python train.py --num_hidden_layers=10 --positions="rope" --rope_theta=1020.0 --init_std_o=0.0 --optimizer="muon_variant" --decay_fraction=0.654 --batch_tokens=[8192, 16384, 32768] --max_steps=5348
Each number is 128 + 24 x the weight over its row's rms, rounded and kept within 0 to 255. Layers, rows and columns count from 0. Numbers have three digits each. The size before them is the row's rms in percent of the matrix's.

# layer 3 attention query, 64x64, rms 0.264, rows 0-63, columns 0-63
082:151166152141184104119135099128128153133163122130134111132171122119164133080117129127081138124124160126082146144115156144098123136149128146145132139125103165148149129104117144161098094181158164
071:111151132075147129167107169107154128120117137117114107128087108163133127105135076111154113145092143146138134110137137144092090132136118094098140116113135089156173114121100145155129158163096093
092:145142171170150125110072103164119116155142136134149111136117104106096157151124149134135149125171172105109134140124127066173137140109128148110084117110135127130085157125132120141112096123122167
058:150145171126165151164124096127117163122123124129138103072074105098144107141110153132164146159152128107112128143113140098132098085112138138119158143130085096145131142087150121134149132169125164
077:149126119123127126133121145133063156118125150114131098125146147132148071116132151105147133151184145171125125127159087124118088169126136158156116112127162140090127161108111127123164124146132182
103:161124120109139153145113173143134123148139113151129138139121121188146132145141136106128158132137114174126116162164142130151145127094152118139172131040113131151101105153121111111157102137146165
115:114117092119155080089161120113151159150098153133092098118089100124136121178121142112104104146136097124097132141128126113168134139157182140127111087149111130135117133133096130119137133192130116
128:150106134133108155128147118122136095146113155076135086082128128110140144113125114114097118095158133164129106122110107135130100153141124098202104104147129105151116132071142091080130120122128119
068:114167132100094113123144147137126147162064138134126066079142117089129142142120160133133101091103127146159124088097133114130104119111123133105102129123128128167083124149125135152145112135166160
104:127117105100087139202188149108158143080093125138103116118172143172124114151117113127150147146081151122147122103157143147128161124135090091138150118131118129143114140134125121131126130129133096
072:118137145135160149147115157154106140112097129132119109102134133103112127109100100158153121172123097161064115137069097098147103140106111130136126134096144124139137124078116096155176118139136161
092:168156113156162135130108134154116143125139115170119126104143126170146153152151113129123128185155116147091130155120154082108114124110089143147124128109122128105137123103098075088168132122118178
083:118132111152140131153092174134142131109106126125126145145131107147149118119118074101126129178155137144141114178135129108130116152122148117166142138086144146155107125112129067126169118128080186
119:118118116157109107091147099095116060130147114108112097120121126145105141115128106129136101142138135073075146134147102160119096171147088159162111166138088130137134114110129091111136137115122132
134:149082129135061133091127119130156129095134116129137141173164088105107123132125112105075126149106096140157139141101163136142126128141126118123117122142144099149127190109129097134124153118176109
120:109084114137150122132176124135133137131169121123119133122153123088143146117125108167165131124098136173176093122121127146104130119157125151152114128151129174126153126106089169121074130155178120
123:196130129085108126145124133149145157103115136167120070128172133112153148130125115136103120127160139164122164130096183121115121123168130079114096104160115128124114113122136092139108116136129147
099:133119138126128090116095157061137134122121115121161126105141115127128129130152175074102118118144130136146124109130131132177108139062171159116100150161145157142118089128105111149133126136153161
112:159126100131098141138131149071130148129075155088128102118081112127115125113116100099118124082134142111111103165145117100118078114122164131134117131161103107105129123118170148124097148143139172
113:125117163140119138150162135122118081089099157099133105126149165140122101098130115114097162136122126143128070146140103142136130106078144114116128106141124153124142077109132066133156166136142161
135:133126193103147098142104132135158148110110090128154118100166136138115117112137144167129155155137125099110083145132161121060106131148132103136157131124170108163109160167137140122138147109143123
133:110122164101120143126154100149128158175173109120098119171145146113113116152146105128162137088131091126154159112130039128136109131121136119168129142147156105119151120120140166110135121138140113
126:128125086103116113158086171120134132119125102146118120103153122109116128157102096127073148120116152145171102157141124117176114103135107126149127212146098127138128109120139116123172128153125124
107:107110098125107148102126125153151119104107149087148159100123136155104141091130162130175096160092125134141160153106117144122128145164122114100105148116132166122114106122176142078164122084147148
098:120132172131129127186132144110127129074163108101117126043102141142137126122137141102098091151104149134162120139119135136119105114164126159120129099143121128148154092093135112135158155106144140
124:158142143135108145063169118126100119146157137091104138126142140123157148090122127144134127105193098143129113118131161109145124128122123110128081152136132104134153101098154096102121130192106111
128:176103176169103171131133147121092125097117098197133183154124114116128122144115135150137156138104132122147139135142155119103116127124090130167159117109088134157163154131135122133156132119128139
112:137116186108113102079091119150139119171141137152151157145128090171123149147106140139117133111120106085134110161143167120134156129138149086117083069142126128128125131111125114103150130169129136
115:147112150081115099150135106102165118156091155131135113128144108140128136109135145148082132119075114102140160135187132145129108148126109116116128138122154116082181110110164094123128080112145131
106:122143161153107152129069099157183106091169097092125161127116067124134115113149094132103123118119126169102142095132127121081125129119130117105123093107136127130129151132128161125117118122101097
127:129162112143086120143115136097112143151140133151119130172147134119112122102108107091101124118097060146164108123162089169123117103119140082109109129168152091103141127158125162142142113144105121
097:114108074148156107162151098152124122108159139174128187120151126100152118100150147127122098158107091124094136093122084122130107130149145138093124164125113143159106144154141095133129102133100142
153:129133126201099114140110159125079138131124109122156124136145133160098149113126116136134125159126123137135135076150166134126142099124132152125084114167107122130125125120127120155122049160173141
142:098106091160136115122139133138095140120108145116114113130151130139085123103105120126130139157111110128132181034161135125134126145106132143139111133156122146099144116129107139166168108180130163
083:124138153115108106166149107103167129135112123117154113144131130115181131146135092160126120103105121084104115211104125134136123123162117091078099152123113128118130111110143133080110140097140115
070:100158124126172148077088114135192138127157137133078130115159133109126162111100134124136142119125114175131123090132155139132147168104128133126120131136116090120148142128086111124174094167122123
100:194153114114113148133119167136076129122153127135100123103137107181117092130077144084160147146153149156126091124133145138092144107098145142154150107104130158147116128114131109139163114136109125
075:197115161098111127152102147140096140130135124102102096119161125139131130107119161111103135136163141106132120164130144124109143162110189117126100118117160135114165136102141122137191122151088134
121:149154138112152118116078162121103100143118118170138142190156120150160132135131080086164133112099114163136107116100130126113121137137161072150139128136110107132171144143090133115118134150115149
111:100131105161157137147144088117167119104153162118132162141118130135078100127099110137141090134144111128116136129125144120125111130134115093113134118109154181086092130136169122199155105121100152
150:171108104161147141119120138143162153133135136096140109107120127078089107112175117121119140108127096111122172108088127104167120112099143115131117161148123118105155143121089133123105146142081184
116:189126115132171184078103160121170135124140115145123130102096126090086129119155110090117121124137127151121130110100133103117139102109165094157161129158127125146124168118110154118147131141111156
106:070096120156141083153126117160136144109099143098144105135122136086136149130149112154120148136109138084117180123169131145142114170131098120095110159136109135082135099127117168117113129158129155
105:206158095117119163149137134107121098121141141151118143114162108146107099117128136083156131121139151177122081141089126113125155114108171145163131103105119142160138143122121107172149125125124115
075:171181125099119145140130139094113120112141107143121110133153113192117087140077114070139140127141099148103095136091116126111131107108148140123129107103137142154107143112117103140175129095103147
114:157126104112107154122140159082117102107142083158121132112138124137095113168114120083151127140136127174168120144098100104149143098125137121177140065112117132172141162126102136146126114106126128
091:133102081093128148140131160161120127127129131102090124130138080123077120115123093123147139116129159123172128146128080146168124104159153128126124119134100163083111130110128133107102129156066108
099:140142137160134120110080137075132118141121114134148133108104133118107107135166125135103116162135152066147166144115131127102105111170151177146150169181125129130103144166102158122121136105132105
068:185136122180073122084115088089124121111123120097128116154122126132174154181141154130135158135129103147153134144160133162128117106122108134143163107138105128128123144139134162123096159157109148
059:127118119067124138093125173182086180151171136110129145117082140120124105124089127167153088155105121101131125090146127137137108103135103139145122095114112122129132133146149131138127142104121092
063:169151109083128120122104105148110133093134127152129146166128139116163143155135111145108133202134103135141188120126111150110145164103112101164081116137115138125157147111142095130130163102140117
072:083096123149118077128099157166108131154110118140148136120122115086115116151114122119096124164155124126101152127164168146149128110149118138127121123120159113146125098115133056104109085089101147
071:138137150181134158096112099091114116136104132133143093114097113094146117138142099095147141135148171144105082131170147130103105139110122094157153156135086121143060147116157128123132133122137113
065:171141134149158124148129153166123115148095138124174110133138112078122166113077106134104131106110120104069103103148134135129105188135115114140136131115141104114111114091130082165136133112141123
081:093116130110156093111110100134093108145090114126158098133124193114125157136149086139161158173124142110122156128150108126082115174112137155159133128126142131131138119102148179106154104120120139
071:133119163106128185129102104124138066170080126107156136104152125106149127125158109141126153112101156143130097113137146141127095134168137111188115119109140132136117107110142124080122110158150155
061:132092170097095142091125104148088127148149125099112118121095110100178120128101156132141155134117147129097096140137110209118137155139158149116134112142143109115134107152113169129161154139132122
071:120166114165118116122175158117201147113137109170124127119128107092134125142083131091113164101116100108103104116133136147135161124092109131109138141133177134148108115117156155095147118104110149
076:136164078155148103137121177106162112130136122133128134145135128175129110143120136095172113144109075136121149134111110147124087138149122115119090098125145169105162133126109150124154116168069137
075:107126170114123171065117124127124170142134105132101152118088148153118140102138139159097097130145148129154150085121117108093159147154138086137149125148158119135119169149112130128096123140126073
066:139116128074080122147142123145086121102096124089159157168132108122126114120100125152184163122097126130129115178164146125135091103084139146128118119095096118139127144141130115134129149106089149
067:148161159127157170093122106148128145138175102119133138144133152168116113118116143133140156101137102113141059115141127125125118117111139112130177125153147111127087156172147147155071146137104108
070:135127134098121141116096167122106116132118080104131128117101136128157169100102179131137121148151105142112131119137129134140104116088134196096147164162084083136130173142125122113122128089106116
072:126125095139152122110107144147118105159114143134162094123150182135120125125148181117171109102135114103139130115158111113124091145108132187185156118124108080119083120106132113121118122103114105
# layer 3 attention key, 64x64, rms 0.264, rows 0-63, columns 0-63
063:148078096126191115127112125102105091130120116074074140100158129135149152140113129126133132135181107151128156142097126124118118108126147113132150124113136135113140090165097092087124099140117144
083:127168128119142130105056138133135195109164133127167117127141119113132105154121118138085124115133131127128122139118102096095083084132149142150090143130137120126108151103128124073108093141122156
076:120173144124119096099105101140138126145162171159153102069155159083118099152088139151095142111126137122119168149106145115135112114077131113145122129141125143153179130114136142137091117107122141
057:078152158095100108134115142157133167130128100153132118137083086098161117150096115128122129110154170128136118133110168129123086126099143118103090105142150120115173138098160119126141096092136105
087:151123160109157146129165153173108137121132159139112069131134117110139135114114177132109177163119130171121090126111134146161151139075163145125114129089145159112128136127129127120134080115118157
119:072111104148108152126160140105139141111147154130117143157141139163107134110123107107099111123133111209146107147171140119130169092110162136144143127088146135107124115149120135168171117152132132
122:109142133103152124128169148147127135165095119143086114082134139106118138148105164155134131134127123110088165113153128151187087128141149131145149082145098135142111170146125135136117111181111096
140:123124137156136153092129126106138169072150161100166106126097144095126120097126110076132120098132121150147154088128134117139108159151122088161113119138147102129139153087095108135174120105118107
080:126135119091126105156155095099115103104087134120121094136086149114118149153130141126139111162139174128134115106145151161136192130098164113113132081115128106138149111151113140102190124104142134
086:154098081144127131127124147112113101145123106107088129145152122119203180105124096105134130172142137146147113090160123175102109158129132144079121135113138099132137117138119102142119089128113137
082:111179150162153136099127128159123135120124091140131078111120136143156099136114186151121152157116144139160127138116105095124069119099140140161122133107155173113099130148094104143126108153134155
083:136141152156117137110139121144107162122104132160152093126122105145144114089131161156146166113123121169163135157137133104133096110125135145170104156098127162130080156117074150115104102161125171
095:115132108149137060149129112166104137120142123157111126111146188149139128107150136160157130156158120139113118117088106112116146134122116160125163141079130156119111153092120080135133146135151178
104:089112128140122120139135117113128117171174091124113163128094165143115173139145115117118096098181155137110130137134118131128108127153124144133146156122103129116176127142168115129149178100177083
122:114118111126115139074151122091193115112158147106117108185119101101120129100142111113104144149120083140104137127128154133170127149093122120122143175153092144108108127100132105147138105147167129
127:138149135123126124085141115155120130122157124109115084129116144086155137125107103168122100108154150150138137130133132084133145123155126107147132113168124159145194145111070136095128102168174108
117:175137119086128143097087162091124154101138180142089056130142113123125113104147091161144099120142131130144120118125169120111106105116111130127119130123107133137148098130157099144133104160146098
112:125106122110169132144075123064122136096121105129102119142163112172082117137101153070101110146154139166144127133123103106126147144113135150147118116131142164150110092138107165099127127118121155
126:100137118169128137109121109103129103114114146122139116132131148115144144115124144128088158073127134065141148167129132152137047111153131118114133128179136119091110096106158123116085131141145118
107:150165133175112166102119080105119090099129139102099110084156166185120087089126120112130154101111138150117101142136108140109114097111150145120117107129133151125148138106133111139177126123102137
124:131130151086141096146138143132169112148130099125145129114141118151127117095128185149080128143121110100109088132108180154075103138125148124133171114117160098148103127178143129119116155154109124
105:102139190088123161104186082133171176139146122138115133137100126104116118147109132145139128067127108099166131117097103134132094126142124147141139160137117124110175131146141138125139115141156123
110:115103124110111158143074170130132150151078102150155141149130141123106152146141134162120155097107136146117137103113114120165061102148126101141103166142102122115139089138114100153148108156124100
093:088061137124102150136137095118127099092110173094138149130104145115144096154141160147169128150100113125122165156123136098150112116146164137088100146144119131085143120120164130102099121123127119
127:136143145092074151131152166093124124103158124137113118128107146161150139120139127108090087136088159157123136110159153108107141124151147171115133093147121121143167101109141120143146158094142184
109:130171182119118114085132145119119121142181135125082097139141127124149145084128102119133103133186132140152143100153121111131131097150123125100092122177133116120127092119162093083135137145131110
113:118112120170121176151131147115117083109112101176105176176118122112111120116104114119156110135077130148129126142132144121095140111108137141172109104095113126188128138124133100093158121147133149
115:113107153110084115128080129125093090157143142173163137135122143114139106110164106178109163143124127057154128137141131129129129130108140121101107133181129141156104122133155123080105136138136134
105:182150147112137096171148112147117136148119120137102071134101166160124135116121127081178134119119142121125134122154150122083144126106136122093089104105171176148147114108129098137130100123134144
101:097146139126115107108087125134133121126165104082155151162103109119139133097176080128115117095137116113109110130131109155081127137091149110121101167159116138081160106138111157091090127135130121
120:137160135128123091100144150097141134150125125113116170168111115131130126105144086107084110111103088157156109116186122116110103128147152087100114114151124114095151133185122113165144099142117122
149:118102118155185077137114098168110110127147104149165165140127138120137111144143152131094145108122135084101147101114102097108090090152122140084123167135111138136091105150148133126105114120157139
095:123106144139144159115128135144140093131136099155123109108131127131079142125116130098122114156152134134102079163099152135084115089149102143116124065114103123150143140144161168095141141071145101
137:093121112100120083106150103107130107112137138115136142127137134121124092123088119148127089113113133055130158098154097159147130156118107139142128135198096122110124091135136135126129110171119085
057:124089139119103115089149133129134101147104105116141150139146134108114163132110078123116131139096124125140147158134089158149129113134091128129142125175141117147117141128137165157081061124138063
077:140153158139136134123103213154090181131175158138128112129175142113131111131164104149116144137165151156120122089141144138106128131151148127103117135133135138151122110108146140149175113116135156
135:170140124169114168143138131134132152130163124148117127119115132123107136113175155105133131155136096167098106146117131118119129110110155135112110135059142117132166168112133113154156167137115198
128:187140154155121152126127123130114176131129086121114140122114131133082112123138118113168140174112127152094122131136154096128115089135089170123137098063155137158123152130103128137152127104109159
102:155153117115114096147154102104134103069129140149137155175083140084143114116169133156131123131130133145144161105124105114155093197151124127139137142148127130126115101161151145144144101161147144
101:093090084136171088145085157107146114125120113114127113145111167087140068149144134151147149115122102125148137127127171129188153076131105154096124151133134154132133111116122124120137123132137136
122:096122139121130089096138111129145126096108146088121139165148136110118098132107134135102104109123124099152139078144078140172138125137130159126151148209114126094114079145141133147102113133126110
097:143164091137141161164111140141105188100135148121123168138154149125126064163121139155173137143143134136108146087144144108128120125130136093126118172127139156097115122107114122120156142144140179
130:073098129109105082115131122118129130112140136112165140129121143112133121106102123117113096115125140074127148102140100156150153157136124145130140118215096108119121116131124152114101102138140066
128:167143112171144150159128166157145150118134128143107134124131133154125108149178145126121147151144124175111108154108160107088131118128136117120125113052150138137150163107117117147152156128136187
071:136117097125123169121128177153113156121168155161086123172185135138139120148141136114151149155150110149092123124135131134119106097118122078109104128088132142107129167115146098162149124109111167
104:150104112117110138179118129134120148152140154134104160102170105154109148114168141138145144118136144197133109138117146110121167090123149089114099138063152127128140149109119138148168148105130144
121:164139154096122139118186099153157142112098107122089146082087111148118131119095118165158137129157153086119116159135110109106105137128120152096118126173153127132140083105125114117151113132164114
084:134131119132165154126126129085120134136142128184129104112138150124110139140112135112085122111163133126120125178156164112127131109135138157131099046177145112143153173153102143153125119152153136
078:140148152088118116086112132102104112167210155150154112151117121101098148101131133106126112143126128171101160154128118155142093131107138104132097123139119116143133120090168165164127139140139130
059:114107145179135114143133155126079119145129120133148109145098122147125145109132168116195143114119116123125091112097118114137166099149147113136121119147101092161103163130146162180135098136100167
069:148149114139106104115106160081085167142174147115106145139132109151117115102102128118128159137148153089137149122101153107131172130143098129154122105144155085153083123134123147101122099080103142
077:116142125140113140137128085078206126132098097138124097117138149104108161072135160107162140165108120088156100111134112120145116132131109151135140167094110114161107141141127145123122123138098123
071:110083087159135137073138111095131146122095107109122170142145111131161106127127112126153153152127130165115114140125133112098131122088099164115125164098094128148149093103097108104096083108144126
086:138126142118114158085161148126093120126134108136128144121114156115070124102144122117169147111156108115104112158154103089145136144116105124156097129143149106093148151131066135141064118113091124
074:125139104115090135099127109110108158145130134111043127102111099140097142126133155133129120150158163114085164152130165103135121188130123105148120093121117170140141141119100116116163152123123138
078:155143128130094114106136124139145155128116163117116170101061130169166163105096117128166134078084109111130126144118126148116160108109152121123081175118146104127113125152121149104157133118139130
078:113133150124123195125148167128123117133117116114117103123060080160086115140142101115130181119127125161122117104117121125111158144142121112112126136150161146107165130136144111193126141116158123
056:129155139110147085135159124171079089145161133099095139146126137089105063139121107144142082148161151139165137111136142130104114145112112127130172098157123133131112106112127161132120095127140154
070:084146160089161118087124122132129156104125164099110134128116110129166090145107089117141108102120110126158125131109191113136089095105139086158129164120155110117095148106108123147113115154131133
062:104130164143109143112115149085122146133166119112134100124113137141114141109165146067154143159139126115104100132078138112159090125171112129171143114114130103140147163129071132147096129119092124
083:087121125175123114153139118119138101097112094103143088167159132138100141126146117160145174115087112110144115090063131107113109099183106115135113141115105122132114125139142146119092110114128101
075:172107139122158111102138145103132059128160156111147092154126135132155100090106113164178105113113124112127095134102115096127101111168108113114126084162132147142116144119106128118143113120162156
074:146154176142126130148080160082130136144110139138088133116111170137114189100133137165123142131102138133104135120121096125099130153161127091087123118120101153150107079104136141109137129090106114
076:123106105134161128109107131101142150148117156173134114149127167128131148099089151109155097118147154134137138156205120124099130125128147120111086163111109161127117115069125139124133132143099173
# layer 3 attention value, 64x64, rms 0.278, rows 0-42, columns 0-63
104:104140104141092095125132104101130096135112123129163079136121193158135148108152150148127167135099144132110124116165087111120112123130120116184082139121135117128151110146092149172158131135133099
101:096130084117119124088132158103151150131154086181163057138079130110121154126139129162142148121135156135125162134100137114126096111102143126073131129143153157141122136162143144111128136111134134
123:148180100122129135169110095153105181104131127156106113116139125123177097108159138148138088121138152130115154118134121082131144134153104135126174105127115151146143134119166147098075125094114142
092:104123120138107051157118141126125138105074148137145129073139100098155143125116129114117136105122077145134140098128117109132140137077135122122132128094170129118091139101082132120115094129127160
100:135120125136156068112116098087125137152120139104162168139135108135137105112122106107124114086101112114106108107141120148142126118160110146139078111153192102171117137148153091136128150100166138
095:112085110136163125146131159162167114140143132150094163126141143150126094145084163101106128128151125129154135126107128091107099161119168129136138115147102059150129133169095095111134142141102122
105:131150131124113137130080106093160135158125109113095105073139133135148122145115123087135114087096159168126123145115180152091137097088093135102104155135132079123131142139141123134128094138098143
084:095139136169087139092123101103113121124170100139145150132102132164105135133089098100097108143126124128165096096117111136141120183123146121135074148137108118089083100099131134131119100148143141
113:128115135164090085125137107131109132137137137113129151104113109128109125157158142111108121111107118122070075116134101135171129135133114109109090109111190116136124145133094150051153119129134115
101:088103117082171130103130119169090123167107131106130133093165128139126127131146153117158084118112100158106110090128088147125106111131153116106096120083122122135170131155096136140107132154113101
095:141108103132129151154093113099071095111120118138176111127137081099102141122110114083129120148116178122151158096144131109135113090095081111134137149146149095090130124136126144088122132109116115
101:112172121161117118107105110121117087115138101083157171167120118146164122137125124111134111107098164122101114137150126106116156113122091135149169122147134086121118154097121124129090155082178121
099:132091153140126159111112073099130125120107134102159159152145093134117121137148144120103143158164124123132100145140076106131088136158140142134100123093109167109163164105158117134085126119167153
108:141135166126087112139178109139102107135096108132163118120167093161108116139134130133156112101144113130138090094181164145105186120118171132107128135130162141117109164106140106141147153124110131
103:131138130140080138075154127149148141108078103121113136120096119125104144153107158095115068171152109091102122147136120099112131091150112097126122144125085153102137129128149088138098145147120133
109:122141170118178069097108155120143122149103165147150130105135143131147108126153123132144155131112124118115151103122208093123131112167122164121127134131173168095128139150110105119135113134114146
089:137125118126158098095157086118123125134128106087117138101119145161158154111081130105118151154149079158134169153122141131128147123105113123127126108127131136120145067141137048130149124099128106
095:129122160105152140099116117113099141117182152093173111129091097153166128126106073119138111123146125102114098149157158094123055129117151082128154129126152108123137126140152136119134119134121139
100:108075156117164121159127119158108125136164073150157125103144107142123116094134124094123110121078093115145151147120098144096105107128086161100127120142113144141140144132126177130160119168152116
095:095131128105091113137125104145096177106128138123154089174109112141131126097100111091208144073125128152113156111094096138125104105127123119130125102150147125122148141107144143123133110121110159
099:116158114117171121119132139116101119123132185173115118139131140144125109150130130105080102167116105155121115130119183138108120107182123101108103127128142119111100095133189154143130178109118125
115:121061149129156103135152114082125096150101105097149120104110135123086125163116156112136160097124103126128127085121127126099122144117124115136138157125116144165095115095097114076153117088149106
095:111150119093123130112108071101128124129081139135098130114198129120124098129123148117124143165140121144082124109128132136152108093139126116135119113135170112170167099155168149141160120143083108
105:111114095133126134155154143102153108075116117142172161058100124147119131157135120078111153141122104114121113126137090155092142150158163112121144126128165136156131099140087130142109165138132134
098:120113114161100132104112123123178114147125117149131149193129142093122102095161084136171142141162119139127094150125105104166142117113102096146144153107135112131129119157154153135089181130148133
115:121160164108115159161102116134114168155161111118149140100149081130125080145150153124127079132146103122172138127130152134131133127178146159104127106137104146126177097146114134082134122141107103
098:108191128178130151138118148108130143107198114147148119120118149140124129139110128142157115103148146128110184121108100126128094121141159088134124127109121085130150135118128163158106137084100093
100:114129109164149130164103095111110134137091122104140132110142150106115099108121127151153150133089140109120137102108170153142133098161101092083158128099153145118135137152135120066099087136100166
092:133109145141126140142149105118149091123116154107136139132170140116160127129120143151115162126116081143113071130092089123102121187117126164166138148163131150144086153135144085158137097119099113
104:133137123131133099130125170122110136144149155128093142143135103127125137108138129142133080154217106139149115135142121091141147115144089129132147157149107182109179170141137130140092107153139109
092:164182122170136138110118137096150145155139095150092140117094134087157137142121171128124106094137131125161112127146121112136136100162147152142191123111116141101145103142153113091174142143111129
118:135132137135086150138120150103130117139138178161127165101167131137101148074120099182138096129142121166138100137111129150141110106177123146123124114186128142141123115086137145085125143125100131
092:100127120144170090149136101186145160147170123141090097136129123147140119155120169098090077118123125119129105114125086127110123125172155161125128147153144095130129131129077108130145152115125104
111:134166117136140160108173113177127132104133124071162114115126146115120071109108116099158144138148085124103135140143152137113109114131129128090118101117111126116129095129158169117116151184161110
095:135096099188139118138153137119122159142160107143124099108113127139099109125096167131128094164106144112091143144137159157124176107134172100134119144073103119118155082138108136158144135137107117
094:133145076149149165146147111126122132175094160154105131112142074132173160159097112132112146111084111124137149127145105141089125154099120133124124105128119090124152125106083106120156138100098147
095:132167125120144171114119142169118110129130173112112135156115135090118138147090142139075158156125100102171132130072095124136131145129113079133145123140136119148108109178080124123105119132149149
107:137090171153139105111116115139140179133118141101150134121127082145126118143096096205157102106132154118185142134119086162106149133137103127123151118114131095127142143140107149149122113150097126
098:115157122111116144128101133134133127119143111126151150165112151123145147086108091119140107145151100128153128116134134161151166148115136082121168073120174091138098126162082189121123108148142112
098:120117114101128138142115168131140122118124165114120091134154148175108176107113127150081122164117082114132141129133124142161195147112104132089125165079153144134102146119109162101127113127115128
101:139113170135101148100123143113153142124099160160121153132116124153080121129140117135147081128090156099062140113096122180138133131145130125122080109121174160128100117101132120152137127143121164
082:114159124123127134174112158170113140106098058125114129104111107137167111108093111144132129110108166158103111137093109105108126089139135112125089150143158130135088149092120101120112113115089115
085:158123144125136126111131102133182111061104121135111061134120130137125137108102138136082098093127088151108116146094083128134154148124129117148146129168124098150117139089148102116145141124095131
# layer 3 attention output (transposed), 64x64, rms 0.258, rows 0-42, columns 0-63
102:113119122138118148076150093121113135116133178092139120150099191128147136131168102094126156124083137128127129150112121119146159119105169095112109136179144080122134140125156157126142119127165118
091:162150086120118129072139129134169131115110151129104137111148130136146155111131100154108124127122166123136146133083115132134172102138127119186121140103090097102140139065132116119172125128083124
115:164117098113116106102137188148117086105142161121147158155133115132094128142101129148171072139163138133131149153134164139149138074156132134107176124119130115087120142123143165122127133145111123
112:137064135120097093151192131142123083122109115106108157141136113114121145143130126126106123144090109167096134123136147138134144112110136081129116130076156148185124106118112109115128123089144152
111:092128168144160116121083114151140181106142117130155122106124106170136090126134135145125131115121112166116118144114110116159126119180160150127118064167183118112142132117112151129095128130143101
091:116136147096119157154122133097156159123137113119137130074085095133135104136164164096112131157105163109154090149100130117136102144115111159158116105104162167106136123095147167130157149126110091
108:101138147113124115144105117107082132140093112143128148129110119099142166139077148164115152106100148118124159130169135144102105124143137095129171072087137127120152089163110127147172108152149121
087:111160169149128139130117113120137145103141166119089120143085118140174151159104118208100118116099115161111105121140114127107127112102138156128151132115153147182130146144087121116131137125144087
101:112136131133170120143133078117115132140093135085139157136163116138123159141128109140108107105096113156153115121137108127105162147138122125120102135151213143176137133128081151143112097166148131
096:077112155079110141120145110135136155133152165157146156140145126114122112110117108069125106091121124155097109105154101131106140143162150154153089110139182099103129106128111134144113160150118098
098:113120190139079108119117106099119172116141105126114143163097120152120169126111108107142120099112170145131167128131129138152139085110115126101160114143087141142128133137108205122123132141111135
114:125166157177131088134056127129110169118150142137128117127087119127128130135087139141140103120162127141156141161145130101129113138132123109154141093180146123119110124157158151155142086167153140
104:123083095113122114138131108144113097127145120065068132135123112145145130120139127124160086132166069116112072124108134115122156150131092135144121118161127135145161147138104135172101133102119110
093:102104141165126089170121132128102072143139139113121155108152149119167083130110148104151154098113120143092120134099086148128115132160080130111093119093145145126106097163108124119100106128153141
106:128148157153140168118115107128090139114150135117090139135128124098145133119113121126157116171184098179155106138125136125141117152136114171139114148082098147124172138093146111106103165109174134
112:105106133104162139101139112152129060116093128114142101119181164173148099098111130118088111133144107124106111139119130137148160114151136092102116146110140146145138086123148090119150153104095112
087:158168144092112109077096139138118132138044109149102135120122118103154106129131161112080175131137123148107123128150106119127110103133145098110130155119150137161156129142158106148120110117151156
092:143170143116165116109069130125123131106149107107144142140147156149112119157102137109125125109128094148141114127111093178128136137142148151176183097141111128109157163140150116178147151125092104
086:104144136114144164172111193120158147083154146096161138110134080105124098111093120132140115108104120132125111069119152133151117148137126099139125093109124094126106148127088109153142144126128159
102:153101121141109114093175097139109104150146098168151131116145134126146146166126154106116100073112149146106097100132141116123146104141122121147137128081129090128095139144108166159086122083099118
094:081126119108123125100117109113142081143088116181151151132147121162111098111162116171145144177138163128079138111099134127142154108128134130145108114122137123143164118170152078106109133152126135
113:097141208151111149121113097153103128116098126139129141116132087116111121153087105086124169093124129095145135138123126182149134142089152155109131122135181130111128115129115126117115109166137111
094:110086160117156099120135097128085113147077108155180140137144155162135146140136117122147154128129154123103109126114114120095130109149122159130077137149177116099165119168136163105118142098122113
099:136098153170168141165135118106137144116117099156120145133112098096132073165149141098135178130134099138107103144081150139152157125135150154103081115121145123119137146150097140124176111147136144
096:154102133162117121123116129083124085117144159152141099117099133108102166121141141166121120100169138134104149148105115121117114115160108160154100095194140107137163165086154153144107119122135133
112:129168168096181144141079147142135163136131148119143146081143097132111085139114112140153102120116113118142134121160101168134129146180087150094131136123100106124124142136130152110144145123095084
088:137136126150125147152100135090101169104153088168129104105148123148143164183141136138125128124083138107114155164123135128133152120138144141157182104139131116106126130164166128134157122148075163
105:090119115158136139160143148144134092086133167159166144135160141111164126122127119111118100137116135155136136114149196142168124102153162126131122137153131147152146094105089116130089142129076111
087:117102107111110126124149130146128121112140122099131110153098144140126125129142156171117134159132092062138094144132114178109115151124136109155132170110156148110148128130152131135077171159192144
103:162101135148133158108113126149150114136134151090151145169132113115138136100132158139150105153166113105112123186171103102139122151137067153142145110140081124110123123130176109117107172115109135
095:167147118096150145108071115133111163107126099117118104134128163143125114172112105188152101142144163165114151168102167114129089145147121140094162129117120113112159135096125140118143134147143120
099:135126105151160133160120159120131143146110120166129104156147100113117096142134107129131153122138172099066181133132145114134145136178107122102125104146158129114162129166159148147078163137123105
102:081142148110143093137113132129141100125154082144089146104145152119112131124117103129114089122111090114114134089121100169116135124123150145103116215129115147130136129121125145139155114115066109
105:118120141116114155084146183169119135139152176059120104130145123164130119125124128171097150156113117085137106143171109139120106120131124130097128119097095129110146107155151131169112138122153121
101:155132161092129115162151124101145107128122106129167130091135098117168119130155137176119132105079127127099116155116131115151149158135131150098135151058111144111164126162137165136150146141149159
096:097116132133150109176157157116169114106129145208141123104134139092163175140097113121103110129117147137087114115119120105143141112127101129123132120099147116121124149083126160133118164109105168
097:065136116121112129115108128149111126122145116119108113133096129169146199140133141119105124130123136106139112149107141124131183125135059100133110130120115113091128157135103159092166123165102098
108:119094149167149116153107132153162113095108109139128164109112165121185119140123152147166120111142131158169118121123116145098140095151130132120178152120123124126152138132151193154124123097171144
112:107131109103142138163126124149098143133110152098075114134094105131166169120118147166107132142090175107154111105160130110112128159138138125158119109144142104110090130196117109115112103147147100
089:161127143115156105158137145122115142148138142125124066127141143160162139136147119056120158107095115120174143143080122132127125157162119110139101097119171114113172123144093112112124148142100125
101:110142159186144122113111136113144146092110100143152156142108112117112120104180111065150165136079138127114096157098146141164111144144139113148110122126119159161112136141137143120124174122157116
086:137183166145104156122121111121175114140129159128166139098112173149173125118119105088120098104156131139165115140180145131145110145122164130108133154127102126152115098101097083138140139133136118
088:110133138134135104089105132128136135123101152130086114131147136151151137098120134115137132118152123148128134120096113101105159170109194143167109131141127117133113141089114083166209136121088126